config.toml
n_layer = 9
d_model = 768
n_head = 12
n_kv_head = 3
head_dim = 64
d_mlp = 2304
vocab_size = 31602
activation = "squared_relu"
norm = "rmsnorm"
norm_place = "pre"
norm_eps = 1e-06
positions = "rope"
rope_base = 94600.0
rope_fraction = 0.75
qk_norm = true
attn_scale = 0.216
bias = "none"
tie_embeddings = false
parallel_block = false
extras = ["local attention windows", "shifted keys", "gated attention", "value embeddings", "hashed n-gram embeddings", "an embedding shortcut", "skips across layers", "capped logits"]
init = "uniform"
init_std_qkv = 0.0207
init_std_o = 0.0
init_std_up = 0.0207
init_std_down = 0.0
optimizer = "adamw"
lr = 0.000839
beta1 = 0.9
beta2 = 0.98
weight_decay = 0.22
lr_head = 0.00456
warmup_steps = 236
schedule = "wsd"
decay_fraction = 0.585
decay_shape = "pow"
final_lr_fraction = 0.0
batch_tokens = 131072
seq_len = 4096
doc_mask = true
train_tokens = 890600000
steps = 6795
dataset = "wikipedia_en"
Each number is 500 + 40 x the weight over its row's rms, rounded and kept within 0 to 999. Layers, rows and columns count from 0. Numbers have three digits each. The size before them is the row's rms in percent of the matrix's.

# layer 4 MLP up, 2304x768, rms 0.0475, rows 1226-1366, columns 0-47
090:469500429512513500551457578475481441528498461453441498474537524532510535489471515472562445530491482509457473572538468454502437566518489515477533
095:558531516561447431519515539474508518437512472547505466515467453565561539511452551493482544546510459418510530518622529502501413542566411474487439
097:453487514477516517514508519514499469496602526491517490461472513571465466453568518463450477552489508579518519454547531484522477515500462529506508
097:509535496483408535536452427501556470505441500582448489406496480459443484473414528401553508540461528521565567463574493494553514495463492503437495
104:534471421509498503510506471486540473518576503456486498497515560519537571450558489526539440540543559490449453484531467484534543457517550537466467
091:501562451409530568533526559514483480520579501443507462408532501537614556505573504400505455502484464456572526486585449487467504490467468509519588
102:479483480539495536500493461511535454508401467476447496430514461502509507449500522503524508424529474515505486499477471504485556548516508419512516
110:520547447543474475541546485460493487569550487412422473469481497538515591438502616434559484468503521500500476487500523473512506522521509465568558
089:518512601476507510533538507458496418431526548550471519469501525506438428509494474476471465499567464492526414471499527448508447510515535506520355
098:569536525521454494517456491533489465473533457510495441491494513548484515478491503507560544502442464509552520520457524522583419489518497459544480
093:406468538530530519495504538448466464499423498489480496496489540438511510458540489508473487558516476487527476447476477439533543541420522488502472
096:572511448491485507553458500536555448522550550466522464485487481552511472471438514460506483557513521484447522464479556478527490424492484414517591
099:452505484516516508537493504516507455578452540396510541500517521499510512509594402508460505537443514534506503465508501454567474535541509445484527
108:426532514535472504514506544445490467489540489548534516399447506507495525463480477481499508478462468523510529462492559447411492508466476504509462
098:434504453468533465520452539534517480506535466387483461493484483508482509530470465521521456482453483496414541437559495539511479587513494444517478
098:525537526466473529505501468464569498526509441513479501525509546458543477543510445440453538470455487531517497495512437479552488481512519562500509
089:513542590499492516530452533532471485507583489438570528455502450494485538539424430446438519511446390462488507428491527527486522461495453487497527
098:437529453508473512518451526447508490487533467512412475539500485520516519495496417482492497462516560542539518383514465506520486527491520515481535
110:431509502536531502517491463489504487463482478460462558465489515477455512582415503429518476511562448554458481534518545412520452565571500531565469
121:506524476486509470540525460479525487500542414485457414410535560488553460465506568482557521438501448535468506491495455525494495496566462494492516
099:445486529509496493522480523495547450476510507518586440505517547494452507443441546539458444542533527508474539492566532464539506479525510462491542
102:524493531487409438486479444540536460515478479470543502483485413481490552463482507546451487503484512566540540439487545432467540466505502473482503
102:513502486504510515554541494432532465460548490500440443455490475549520531526469489443517445489456531528542437491579545498514437513538458520471454
097:474542517463496463574573535455478535473529468466466510514559482547523484470475426500479432518585475501423514423580430503564471526574465517515497
092:519485467511473500532454507535554470433496463492422539561474492482494565469466484569481495505432549536522507413497440487514443496465452474530488
125:482572504472451465535482469512501496560459491511515461477506544460492577502455421382520503508478495575543522465490478482532527477461520510567478
090:519491526523519550606540488500489472461475448527522518539586477558467519503559468556421511524532545487524595449574495481536473507471472479546513
097:394485546529529496562503535488487453511478480439506424493481447508416443492529448451484488522456547460485508449483533499472468476591543441563505
108:480495503495494542499514512534534481526495455469520479512493506510570503550524530477533428505530415530538532499483512412477496640486511460518443
108:527519468488504548480471444528524498485513528573489443513498469523501555489460484524547481536511480481511493484473581435480505507482501528465466
097:489566503452512474532509499563543477484537549484456483465527533508528486425548473504504488484486520539461465503501526475474515561503531429564474
096:549570480517399481508457468499491437502489527457519504434493527529449470439573479488512410517517473517484481426531453495529550552439487502487521
100:452521478548482472550456504569629438530501470350538452466472441582444543525529479464517509452492506451546476569497523428500519511503467562523559
100:501505479488486476519482548563531515483453444554521565513462505469463585503479474498538509526512563447463475531530533469435512594521467512554503
112:497499477474477513501472485501523423447545453443482511498549491482511513446518463491427514516506496508461477538442423520529507539510428492520521
089:566541536502479488473450505526501500451493459449443495424513555489593560564553487512461487476451513512552485480506452479456447565486472479558478
112:489466476524501551592538481523534453508509370524475523515596506506467497491526524507510454504463464489500477541455487480533529461544517512517466
096:498525433542467482506446510462538481494556530534553553442527511548542489465501524473459463474492508530484487534509470528497516577498519525498443
103:511479527537484537522523512496550487506447479507450548498518549495469459465410502544499440543513499491448521450658487454490488504554473522458489
101:453459526507435507545420499556552464512491480502494525534502507502524557456520483504577532528420527451530541461462540593412492444528567487552512
103:449533491445511468500520528507546455503540501433514460420488541509476512508515515474498492569496499499523539532453429507459541487458468497488516
105:450505474548484447536441518483578500504495439504545522477487509571525586492524523457501473470523530497536460438514472514549503548480499472495429
092:442546484470521520544522496539497446508529519506481487506488517495488511473439462464440460388550499546552423467594445481521525516511528527475494
104:515550510487446451523483535522563473553543526499502502494456512501444546529533520554472453519472506448469506518522525444460488534491545471475489
101:529520475491535568564542494437523445556542485472443491491476483579470506446526529492533452527460490539519404538488505485512500510570512447470436
103:422569484485540480507433464522516497439457533488524509449473531524495588496462509514507459443532458514511504490511439527568502500462504392536453
096:438570486532478488532502493503606515513430509425483480514497537468539471440527466538499547475488536533483511504522534523501491488477557523496496
116:495498498493428497503444493510502460441509488449471527529499529440524552458519525436482454522546504531546612429538492480451446520545452511510469
096:482484466526439527515490509525519477472538525543541462489492580508544550516499492466580459485526559507504462555579432498548525541418525484458494
097:546529496534477493548504508444538479517492496457431455482445521465432440503530495478516500530481449564491513440479488456498498476462487424557483
105:511555491510467440507490474571566461496590425426538492457529494502489544541429536503485485555483535476518482582470441479508473521483494490515493
105:508463489478492537536526524416521441537521420448502536518489563519591530507486379505481444513476445477494470489453497448488496480541536520548535
093:428454465534513526560558521488477460470534468526444528459455512559516499512526468420487501427506448520492490501559549451460483466550540486517574
096:483510523485507498545450442508514464496512507546508495483530495552457513397490532470507510530504483505511505554537546461451482463463521542526453
095:453526531466479503518491523497536470466478521547512546487568542507495505486437567461494487451475388592538495476391496536466484463556522504515467
105:479532490552469499538475440544522472414527440515460515512473477518438520526453486401474413546503524491448486486518549490457461584486510467514462
101:487519536459494494539450511545499483528516422478421496487562528523468552558568483447475547519444465482476519466569538517539473462544523493508484
087:467480526638515443539520579457513458464525402575443428471483525446489584459491436477498564525511443534430539518439554444473403501509533482537511
097:479450440529523562525528534453575466384466570465523497469508529539517495504529485476498512507498554511523544438488523483510508514508447518495479
099:559590508493427434477460483496550496494517503507564483551522485486463511468426480481478452463478482476497562507493423482513528526458509483542487
089:514488498500456545551513467540500439503592503535499465484451513473475488545473471585533453458484457505514522515425409452542555516483504490472509
106:558525490488464466537555462519517487484459510400491526492535495491471512482574502528460522512510484472507475551511487476514533568440416503479544
093:473546506498488451518514530520568498468537493456477482557515504498479550438558422473478433474481466493510510477474502471534496413467498528518476
105:542520514489511532519533458490506497476553426471417459465521472493551541516514493465578554493522482474479523483523492466446490506466507505501503
101:473489521484503469510444546436559475440512459425451550495487559542557536421459499463506491490502517507451532446535523470482501535508490517610473
101:473486503457563517547492501435542489443515479536514463550511512473449445476452450463534464450511463532516562450458526493484459516553459543468494
102:481530478528470530523540467511498491487464524467532490512495565479447507538496526489529484447525523522439495459500411499496501612534424489490529
108:469515425529502545540490530463521477446517488415486450437489521432565595541450499544492540450527489488515494480544419530446435492487414453521500
104:559463468476508476525483519507506482521494547485508536502459465565507502466442499503476453535489539565504480426585540467564524527588580515469427
096:495569480515510479547457516494601454414519531505551476435477457494478481486501434505558502488513505528539474519484466500489455517487472460543527
102:464541500494474489518490507537525510505558516524478512562516482477441494462491498476553474493460514503592605471524545505517440473519473468551413
093:518530518474515463524526514427483465456555524448507418444471521509515516382434489484498518455487494517470484406479472490559480475524546501576483
106:504506482509448482538488509484529465529512408517439484474484604501570493532562487458556502464455467487520531575546506487591561490517470497533538
097:514440545558472509491469502428516516479514459507482478526500503573493497502498490377466456436543580493486535491583426469530483509473538489503524
105:517522455508407534543491476477511462459495472454495469546532509498466473537544392428522454430554515503484532475474538518563460522478471492494474
102:476468512510530514558545523487488470443511484440524475525506546558528480474479525476490479457501537541506563545452456476490528552506446429520510
101:567474500528504538517493533486523490547475524506476597491496604541499420424499557457503541529490521453510476477512460500557566575455519416521408
118:461461518487517527538546467471498483494511483560444497461555484446511521481555555406451566455502516561489431547628464546517467476483410538525512
100:553518518459490496536489450475535434457424519504522430518461481510467474405429522489559505547530507499441551527531550481519528487464443483479560
095:485542514478511474486476565485562480455583490532543480475511576518537440486531497478510468486545598557495519444522427548515476505442499499397494
100:513541529503476425517468514458508500425520466520501497479468575473535583487519514425515492497512529450454556381546498500469480512480506500514527
101:454465530526528496521531525457501481486529454523530550522536510458574481538500495446500516498526488566513557551518484512459490420471467486531457
101:480494486512478481529461481509523488519527443500519536521489428526484495570488432426478518539479477532552562527484475536461511501500477505490448
091:478489494561534533513532553464572483496575419474498551504565479480509456524483518457447461487489471569536520507477521483531506494540498562526499
098:457471485496498506529508501474513461457535467493500470445525517569431500537521443471450518471448523465443538449510515494470474528471486475451550
083:552513498537475550533536550498514491410484540438446536486431555492496492504433525466562522518479487522497488511471548522495441490446516441530392
098:466490490474542423544509505468476479498476472489481468383439507485500510537439532413499566529455501599459546510509475455528452533499451525553463
097:523406488494497547567459523467499471468453483448433430379571515519460529477519553511525509456546499499510500529514422531454473523490411416441452
101:527495494537488522518489534444488459479506536518542446524523544500498497512553443407503502483440477494546451465546507458476457588519459526462524
102:480489499454557525508496566494488482501526518484483493477431566506531511499485524519440521520478514513557457423491481491468418551483445540486449
103:454564479511494486508511512486500440485499546467503465557429577516501547451504518542505478504500482496489415504468429481470448506502501499499472
108:511507499510505471526445493583570485479496420530504467491503466591597470516534476466450499471561539456476550549525566577492450485546542411486549
101:486442472536506480520453530460489450406613494485450538512540496541474498507432436500541526515509520512547483480545481442504531499502472528468457
105:504533508479517517514460533507512483515536511479463576453508502552481528540511515488403479427542521571502569404548473530525472523582462472419425
099:477533527500531506521477482515517426543449494451510486443566546557448501484487482432475535468498474519556452492485516509497542533542461466488479
093:533533470541446482486511475462502475529547478476498450486455575508477523429529436493435510535522495508512577544485464493484462507487454514464494
095:522551442517443552529520492500489466413519507544489461404527550516478474535497554529435571472506424477513590500525491469620440555487525412470536
097:469470488497552536485495568465511534514512494517457439424503494566515469528501477446487478460432524551442462484506462464503498433472534514488489
096:448488524457573538590572537430445514443516472460477478476521533455563509492495486449500477502481471549484494445512543499543495545573469484512508
099:458495461544476551534440496498578449452476511487453518461458538496498574465442411494503511453531440554519506516623426474471465548531419380486496
107:458504458512543504519456547472513486410477523561439468511429491486442521544510577482499489521560457429448545534430500425484478535506461461477508
098:530519504480515562543427498444517445550515559447539517489528521495518514511429440398581444555452494509512602459518458477535469577491481403508447
096:498475452495485512533459494460537447454549552477499544513516486515533578482500502488500499496499499497498518524523496501527426455555443415452566
091:505477517478441444491433521515599493482551530494522463429473484488527491508476472487443501573518404557492473481542516497515446473456489508544451
091:473455534522476547531491550508531500559473448504502514550510497572520487522462511449491512455434515505548521516491450506563502489470513431495409
099:522593523476503497523516481474558438478510464449528519492479596541463538495475393413490535518500444447488480410523469563512439471498437487497486
091:459521483492558482522547455490485446454515495458487493503507459510538522492478493467551483494418484502509568443476515463487434471466505549463543
100:515486442551468521521495523476525478454422498436480431502526530494617546503492549568534547471452522448487494424523488553470488502490496418448506
105:513518446475523529546451485495554464478592542506514505512504481562474450460519463487500460457516468548546450436532438495566400447498462492517452
093:522493487539469549548553536504468479416516449578430445529548534563520552446529505430435541455549487570474587452485506491448518475558505496408500
101:486523469546510507518497537479540501443504487448461529528552521545508385493448466442547499473536513442443541462452495522524512517536445478523486
092:444485484533433525488485474538514472524494551513548476470539504542478462445494544504517466524515466561539437471490537503555547445460540476562428
102:543499478484483504535493499463504429520483515440457507473552522512435493549463515471501422442484511530469519514452482448458462483499476469489503
106:513508474491464511559535447497497469487521516505458442512466484427538488550530541485437465505453537496462497535518464488449470560487475494541489
102:507561531486548510534522524499485485494494463520473582529534490526486556541581500466464521466536517509436502478517451460457478486522423467603458
090:442421525475499520528475493529511480465516487461513494492477511530540515450444517468465478467469514458504501539579504530459495455495538499471438
116:518463491477481498508473510526506493522531487461563489479512485485527560498479487455499428452458539518468490438506446438485524516477515496532533
100:521459460458453507516507450510494511462460504561437538498486511467457476475409498517506414493490497485499458466479481519518475525544488511501478
090:509479457642555489518505567364513461441479430513445515491512528494506534516486457507475531476460496493460569535452521528475386565439458462538501
096:536494463485525488523483479466537481464489551451443525465491561448509534544462542514350460511476442516487504536468420443481487507463560467551470
104:545527464528432490505423486511539480490511509505490472464505494505497481489427541528480460538526484508590475514562568473533515496496529479479455
100:457517505490513488533528500502530488466506517484568537485517463508518474509459537492506494469557500444434503460494516452551508549488525447570546
095:505516519526502468533476453501513512484526522535468528512557428481497459480500488494522468517476504531498443527576460492553512473487409533480447
105:473480509555478500555413482509514460474497473522550459501513525505513504494584475497541493462504528549480554426602537493558485448500546495516479
096:439466412574489533518465555442561447503488493474432431474538535493507577470532513457489538525492358531489551486507523513513419491530448393480509
093:550515475573546477514496569470505473508500440443546420460457525535496477530429452465471476446493478504498555531493498554490461503482465527518483
096:412467496587502484562441500488544493504538481553507489474497515536454535538473555506524541535515547538551478501512529514530500639509519528496508
104:512473490499501485550494489484510468419503439529529521521461536544496513530515443460535454469544468447479497474431435524513460566505486530499518
101:544464449525491504552450529488516492436468458487556514503540494503512504455402506501554559427526504485490567498516529450470501517480453494450484
108:514531453495493476500449551504528469416518469489481512519473502505501562472453412507446483510475478430517523428563431461527406486446490489420521
095:484521446523465421519509560504525500382526409499476483509526459427474529524480429455456523516487515545531533529470436486507446504465501547474569
095:458553513463436414484443527515515468525515488397489559475528508473573500608467461554586440447550417522521543518486564461555490594516522545497528
132:477516479505499503525458505474505497493556472525447461483470506480464525491459525411530540519416428557489560439586461487451403544512599496472483
094:493487525459471491495455483544544493491513491488460456500506534435487502477456495458449468473504570517549472553516509524484456525511515539495502
100:491568458471506472546516511533540485455506486442493503458496518508513515486431499468502485527455465530441547516509412519525453496481460409541550
099:565518496462514478542520485480511450494537467452523444458524502468561499583548552513539496478552547476435561477534524536522524526477512480506576
102:504483483473480555497519482546559482486476486468514535477466514546411477510400505529527554540558467585547544444537562448565532475479443569556537
090:502530500482445479494491404509532493427619485438511527507571453510431476529479456517501502446493521502483478501496567444438534496506480517535477
098:465449545544521454554430496507530464470488427458444444529455470475535498604465478458590534489452538495408409481530480528435509482485451498546503
100:446527464526530536567525532455510468511421456506439504503504482523530516563546527516529543527565505519487539492594507531497457545511413442519479
097:468476451532469544546495497482513461441492507525536530512547518526527488413531484482443493507482540549534539470517461528467488499524435441429516
# layer 4 MLP down (transposed), 2304x768, rms 0.0437, rows 1226-1366, columns 0-47
089:570444503476490552492463381556548524508558487499502487555502367495492520494446554461553514541488452498433508479491449504474544604510514512508539
095:512473451471510525486531480536538515483496567489458539566452511537474542460501490536490448458450436580507420459474507536489562481473558547492531
100:427472473575558547552445474512517542540549486498484473544493411517467514474572521532573535518531472435513519538463549557527491531419469507464571
099:420490503464514498449460468508481533457501510414553562479515488525537505509512499530510500446526507495436439534495452471463509581575491525514514
102:574589489541523551462496562457470517463544544452548519518537477525436467515491500474445419504522435506491501514509527443498432458497491427510492
094:447488562521522538480520476456547484517473458400499504443444551520514482457502446481552554484421471552570455494556472553478494477490546459508485
100:514487501481457497527507502547507487504509491600535501558450536492438504529638518517523566605546488477427443489545452405490496506520537461475517
110:501456447497501503491475506485530533463513521511443555505476397461452471605534485459533459511489512470488491525543520452538522425519482490474517
091:477534412471507535464459484482504496535526425439461489521478468544437520445516445435542457489509513451540540481471527461573527515515524523476570
099:519549489521446467470428571523525502500522489497500493563509489465529495528461500492510440475511498483514488411543490469537478542534483545425541
094:532537502453484467487482460523514494448545508523499569460516517524537450473553519445496528498565498598528465467415457530502537474487543529413483
099:438484536503475458456480495515460471577445480510490525461466467547498477579469520568486556461409553484498497552544498470468469535460478437555445
100:577527455470454491467502466537501530517485485478488495493514500559502490473502470544454556426539479476516520492520522455455468490507504577465515
105:557509521535487571505562470509489482467508465518527430507453505495539536501475548449556461514419488455488486485452480529503530491420540522547475
098:561463528560474518533510511555513512541468497500435485503542559515479512485457512473441517489493514495535504486519496496546562542434523458511492
099:516490486537440483491534448553486485462470503491493444507543492505489501542454559583417560465507491538542542611541543419498557462479465570498444
092:556539412565447512412448397577543487491476460538463569465473489479477485500563480522459513508481535510471479596451555468491527501477462480603558
097:476467481575498543560517477561514531468542525454456481539513467475514522542518526454483543472481514514549529456504542447487557450539504575515481
106:477437552560501517522498522477471413504519448507495544481565431583498576533515488556573534527465437541494540517540520459471406519532480515515441
114:508484464508466523491466420522530514508465479521530476529451463531477533502449442543490497502473498500527465489487476484485566478566455529510473
092:457436464551619747482506647464460514509496477513469514548568544538516474485468461576424508531537497543468456492548517482528486514534536533511523
103:505467456480480551500496534516503495496533480475443523437536506536474501532483488485487465401503544536553558555491496594457502467516525496516495
101:515457550515515527507469497509524443511424497496507468531515505502510591507559534482485477521421461495545473559481492580514458466481468542535520
097:454508509568504465444527564421480547569455455513538483519580497471543479507534541539505512447489542446471512500490461479510512452577504538509515
099:563439470506567552503466516544477513492546527517525509455387556513473593545533546501491411541499524481531531495516543471503470511503485552552585
113:549467554561512581509546514425450498429508452478519487551425567456471529576509434487576562457487474503454519434506444544470507471542483544442524
092:483523491464514433440471468483512495436499561502569524471476454431494538469444523450527508474552508546482484505491407521540506532492464464450479
095:523445502545460532558418490522463472504448433497448489519460519528437496523457492443568535417524527520479540508467544483509476500486497475487509
106:484495471497524486487552440479501500497492498491481531509475498452486532507512492555540589517451442508476541594419501458412569433457543510526466
103:509470509535534510537561523472512513481503511487459527505373436462467538504460487496447455509421481511472500514545441468546533425485520503515450
101:517484526513489494484471511506489507516561463458551483517503570565448538502418491514491537492485451412519474683491549488470545514530476521499543
100:483443471533503497497484520530495507490447503466520458530410481458500474534548513513498430489512496479490439439556510430569515548518478475532459
103:418486507531574517515521528510555498494468509464517477478446511530485441520568441476529549494499529513504499424492536523454492594469444557512563
101:464510506506470466504449526486498507469429515577524511555429550485497494533579528560491497587549467513464393560538537424434463541477500531591531
108:452517512566507497538489583510445478489432493534523515521486539454520529460561538458485505518478444449547519436478473515488474456466413489440524
092:459507490510462478458513503576515528462482435457522496478540452551461517467500537457540498502492479454486451518460501506465451508508508407482517
108:497473459491543509449507498396517479445538429502484533501510542543460477480539515559429534534561523574530579535485429534469494464488521551498516
098:462449545558495535526463503512508506539491531523539536513442522548412507527532499482541492504502456505518441494527478514482508490513486502441470
103:511477506519474561550526521457523503547481527501443459511547548535524475470539535525508475508521557561517485426530523470504482535478470496426485
101:480445467427507537489463460558491499543539470453457572520442510488446481492503475477537619525516524478459510483497551466477505470580474532502474
104:574476484488517551496497543548495453503520539481534532504487443476478510497478492494543518466459441519539512544514477469465512498489544489485538
103:539504510535577416508449482586528523513524461518518515515511530489497496479585506481518471527493527476575487454511564476525446489446407514536499
090:510401491522548544474510507513533507515515527525423567559565492444526515566462502506464522523525486438533586493452466462501505434522498464459514
104:483440507498466494498480557484465501477511492483523505626499498529517460472459428492507515500473510462479498562527571520474501500507479514500493
100:443463541509447459505463573571457512433462555442515460557503494449465541510481511478535518498465521523514541481554477512500462472506443517510480
100:482423467439544523505520526513496525494517476524438565568459458516465443468470487556432454485552427458419435513414491528505464502508532460540495
100:527471463522478508529468517561480436533499523460523464480508443547455514485501514524473624506506505494583580518493527496481481574471442485486497
108:466487524517539484459520461537485460505557512517496487504545470518493521502580466500520462522502378544486516494524441512490511428572530509503529
100:494470449429459533451413498545557485532490516553546466482462519561466537493511522528484501573534462496409462517489483526442426502511537487505543
097:499440528520527504506564528506483484490474523463518461563452505532461534490520539481531487533492505575490489515536501496527536478533506431505535
108:579472491484478513456465515508534467531526514474543575523422495511503468512472507537545516604426439525472493481532444495472485548448507461484510
103:558467493525520611481561513438536460472473487545474502433518461429601513412450512502469500471485486529518461448511507500478493506546569501491501
094:571510578483480524485488504505560469469554494501525530479522486592507503537537562498478454524576508514461533520434562564419514547522505501525565
098:485494565508537632472518554493462515423479481450559488516515539536467452478480459500534554484463491501504528493492537476462452451517473522550476
096:532492493529523495473549496432504489508485536485481489538418434463519442454520532506441500498514492476441508462546499582508513492526418565485519
103:497452553528518502530410455567501482497512539458582506533486469524474457548475511502487533449528494514408457493457496507494515567493502492542554
098:418445483496567561474566520458508486501518537473472518599552516488532436424549462504498536438515521521449474516535479467542509508496473476460497
091:428505499557546496482484552390501520560473506530470500444495464440515571464545515553471513601418485526472571481492495500496453539519491504472552
098:546566502522498452465473451452488491470477532549508475448445515490564540495450469514526503486498490470529511527566438507577528533564460509499506
103:488464490487498522514554523473486514504425493457537518533478510455466479443471572451538554447567588556463497430477491561485497474507530470445508
092:514512519488476474413462495504463508526501465601591550560499447423527501572527542438502504514524505489458530451516588460514478479529506505445494
105:496467537511524518468534508438491498491498508446546495453511505523522465497506535465542500527526511453561574557476517443570523548519467470483476
094:448523518569528458503564497492553479521409450465530466525536488414516530465425432488506495489517541396524491544579462499467524512472366521539520
101:540498446515490513504507465464525490508507489565434534431522421475474480586562594481460541529477573508510517473444514482465536475478534516562547
101:548517481497506501502564496496496593529558437549411504516494497515453498540471534477519568458493506458437601471520451465491517543508497559539451
103:478518512478504496480515457494536476464441454493442482565449525583501506477513518470481427557475542513538544506528566559494564558480449551520532
103:481471516502469422492421546547522501449517526523503575444503548516428488515490464447469495498559507462440521457529558491497452416496489506475493
106:509534516461479490491509490507543461591482458492441471460508425524524442512551515454518558492533569514496454470473495531521542474549524530563449
103:482455485502490546516431501474447493502475476570537505503500460524493481535498523495481488490532516543454440506428500473480470548514544529471496
097:503481550529496472471485538575503524529483507508506447467531525451500493468562520442485536496491497545489516482494480540447482475410514559579571
103:494476475505449466459468522526507510425563529471474511574497517493459544467500579441507508510510534483583497506484534411511512575426544552561518
096:563483513536470562507487517457498475553548498427513476497513541451484531478483457499509478494516487536421497529514475571467525587502507554513537
107:467439521537459478512427466539476514529487507518489442432504532510477463525525484454503479597485447525430524487564544499445494523544513532512573
097:479586491477468459483521477481505459521542534457431402471551527467499442491472432526568584437484481558521471516572559482509535463589535511561485
105:508515503512518493498520530475495518508534472556462466479542432487477528552570543573519448582475559476549591492496457477504458497543528493525555
102:501514491478491491443454556522480456457479539462515520521484550531487476522553439538484601506483466508507528498551587511504524492598570470538605
102:489509488487429484474462509505473471493517484491516511475428533497508511496515499573448497494536551499411561489390461537532503486496482516558434
116:454478511487534526486523524502509497563475508483474463488471461515489480453517517486440568586539560465509510485521559518456482488446473513488497
102:484499491515476509487487491528497475520505515534475516442454548482522487460504517467531484444549494484531544460532495508529562507521515531500479
097:484489480545490534487528468497521527553527485525412496455526486590514505567505576502441455498456532515461499422444499561566447466530424523490557
102:471506466517489546478544521471505526503524574548461506429492388502522472544512469429577537457490373512484493501507468499464554522527500539513522
100:537487472455463533455466517577498493531538460560465513488488431504512471474513509539516538448538513510514518524571597513478508545491523512496514
101:472490490602492557493506517464501536474487500464523556509484513482489508594541441427491504516592539550489527528552547584481541508508464369504520
090:572449439398428524516432423570447484579470495538498514487527470425556517481446462472488597447489484464480517469550520509471551548480501474470488
100:508499461482504467438453516504466485576535497508511532479534544538461401473433485459503466476540485465516469485489485512472542511532491549544528
084:528524507506552486466536453482482471536461487509478505500453544551558540499525485499458527460543464498523458502517481474474483471531487522468503
097:472499528533537554510487490524505479486529506570547463531516522490433481463490498467488506502499556467405554484520476458489471533548535512495498
099:458482507531475516506503478482491518508474545420480506478574439505448489578474476504476524513490510584494520511454408500456503491572450480551456
100:488467413488527589458513440407500480441499482551511453489493530455489463531502471463468487472509500482501512471439538509470482527462555547536485
098:436417525535508524523500484537484466465481489496533498471486506464490527487498485529519550509462473455500529415464511516470515477479536487537444
103:518429461461505500491475491458465494490528470540428401511502554535521531502457498498480470514427510505525515524508548592511530533522464468473581
108:574449514527504472505487467549514504544510496597518509509409531529426544531585488507450571586487462495536568509495483594499512478548596521499584
101:577469420566481515494440556564447528521530510558566455461540490502429619464496558542535454464542544448538475551473508574507492515470476489504563
103:548494510426507452480510457537518520465498486541436496461479475449463456492533471463431494480541498426481508516396525438534557579424521553503467
101:506484462522485507484483485506518496512408465516467511483560511549558493465517505496507509463488427559495482500538513550457449516373548504492523
094:448515518560493504505511509536550482461499556551444547511516495494452505479523525437499470506503492491444494438540544537473463518526508448504502
101:508488488547524537501485483546525478444513578464464479528528546391469486524457457444514436520550449504535476458502476470508485493471493586474491
100:553527520476514505488535484502458465474532525521540526559510496451520551441545498525492471551535448524492551502551561519500485495486484530423461
099:527515487539448536539482442478507469506441483531438509432505568459547520428459499525477515484460489557519464510582432513558526509522531496491483
101:417463511453504559473475457501522492533484463493448533477478503468454544538501457548435557490566419476514481498526421489435468442511451439464448
105:512465578447510515479507553498476444551494490466469535505520484471412509510527513523546487490528512531484585498588567509473511480496473464539457
098:527552500490464460468491464535529521533540501493449401461524457523462472499510527506480509493499516594545482580489498491520518538563507498530541
098:468503473488497481477458448492465432534483504504491559475487493538501514552456458547551536549441530509422508499485457533488452554483491458571535
098:528471476535479558525530571466542568520489516477467542468399575508569477501468501501416520452444489512417517510485434511569553526479535476533502
091:450552516469552522475556459568468469445384575520490525524452628482465532433519602524498588544499544552427559467546504544440490596482500468569502
099:460488475524482507525508482493512504534498507539457443477539486542449553508499508484501634479444467502448531488425555555539513548514439543532483
093:526450490497488533511501519442451527450543497420516461497528477504497541461439496485550510518516454544494404485523488532542535488531454485442438
101:481512506470508547519474484533505493434549480500515501463497453539574539499511483475483426524505506517510458427509472478419471521465512445534392
104:449484497491512550472524529459559486475465478514507450529479508455506499514536516511459510564534515477440492512437500461562457469432497474574520
098:548544544524435509515484507469485549509580425451514462408529479531550495470496490424483556470466541483492524462566511536483475487527533468456518
099:485444465483545600498516531460524477488521475541506580507490474468499450509516507418505557538511563491543526489513478459531427521427458503496515
092:499416522540526483522511538496456479544490466512462488539582520533477454507579521549461470520520483522475531559496506500487562473464551515538506
103:452490541526476465499483493510485505504504475525483494499509390506489445536581443484490507490539531457444508570528531572491480494517460571397539
106:539517482482486480433478462536507464524551509517460488504492503486524469480491516471449484428525459496507548472464461506507475557509507453537464
102:587464486532490549516572532398472475503491551497551532587447510513528446508489551491530499513533498494523524464468477540492508480460551571504517
093:475558441450480452478559510482487498559539541477527559501522531569554516542484484472422482503524516474542484482513476509484503491528490423486504
111:484478459501444500498516504511484511554488489552584484522455467483536493492512488486430477561460492502493515421513572461446579483460536500553515
101:503482501554546535483496521460454448553506453571570514531513497452500541540510490517513436536496562447449487504539519553449463476512488508451507
093:489502489510480473508489512448477493537484562504473507458501482545518479401574506566542548581536484543475586465509540527567503464585525443449482
095:498480505443529475461575506520570482467508546497505553541505501535530458492505490497474531460549575512466497530539441460545493491507501506439507
101:463494498526510596469577458486536478462517526552509481532488467542558531576531560515490471505526471499466522471547488485472515531466494509520510
100:433484520488453509478466524529538497518507622510547482536519493585457539532512437501412532475475443538609563411436528489463509525487545502490462
096:507460493493509591497603485430507489569434583432454528498486506475558526486521526488467526542462503503383562541555467492525506465406483562463495
103:509502422571543570462540551455484592489515540509482442456494458463564520473543466545542467465538524483476436483511573522502467436512502584578548
093:561443550519556523476490514564458504565458487473458528481458511524526531461541503498463482535539534493501477543506503453476506509450475457532482
095:458445474504441509469465517552463559451538465555506465423572495495504488486489528420506532461470453542543483511526567520488492497494486510466451
094:477381479495497501536462508491396505508516492499504527505563424552490523534491503576474517509480466517480508501539464509527468530493538419460531
104:469452502472531499485574505511462507570474424519538583525504484523478457437553517516512498452444506495546511494521510545469479499484498450555539
104:532497458544497519528474474500458487444489472579550521466547434480448472500504488521497464577581491475459450572455546441516508507480511512511507
108:455497433475510522448471489450492507521507506498554475479510467495477509401498446427460549569514474516483543447524541460494476516434557535548473
098:484516484477475466468536493457520511484517502452491518534470465463504498433524503556475536485482501452531482574521455489492575551505510495474495
097:558504446464567539481513464474498515498553506400518447574418533481581480492516490499501438485475532475583468511524538493556502492489514433497490
120:519506540514462503551443503498538504506577463511502549492542458526396557489534500498524521517465413548473482551532528460424454549451529482475491
095:511495469510532505484473462428451445513508465417507505546478542508526490446517487478496553385503580501558531550514491542532506513485458493450449
100:489487482533544520455488431492516474518478491454533571518517457482493516502552503495456519528481473525574477571402491569506582557525570486511547
103:484516483480479512468511501477485527489496459539493527411524503456479433560498399419567496486530499632439445508548438457499457465470529512513502
103:498487504493464494506452480514512482527487529474537433404502479503569491487575514555458471570490468463471514539453537509485635531535476529493475
095:523473465504495546488503504506518510392436528518502481470473487490461505503536555475547574509512497491521509438436553471524481490458505462455486
099:457475461433550492434479500563540432498539525552455429559520457518566607535477446508551461487509428492468524446473436507466531487510589522529496
101:542442517534530505516453547553451491505499565506592398467470584487458469549459419457560415511435489510506517551519481498488487538479484556463517
093:452436523529549590472488678527495482492503554504490553536468531492461480519567534505479542501508478547505493513525491453470551528586496448490519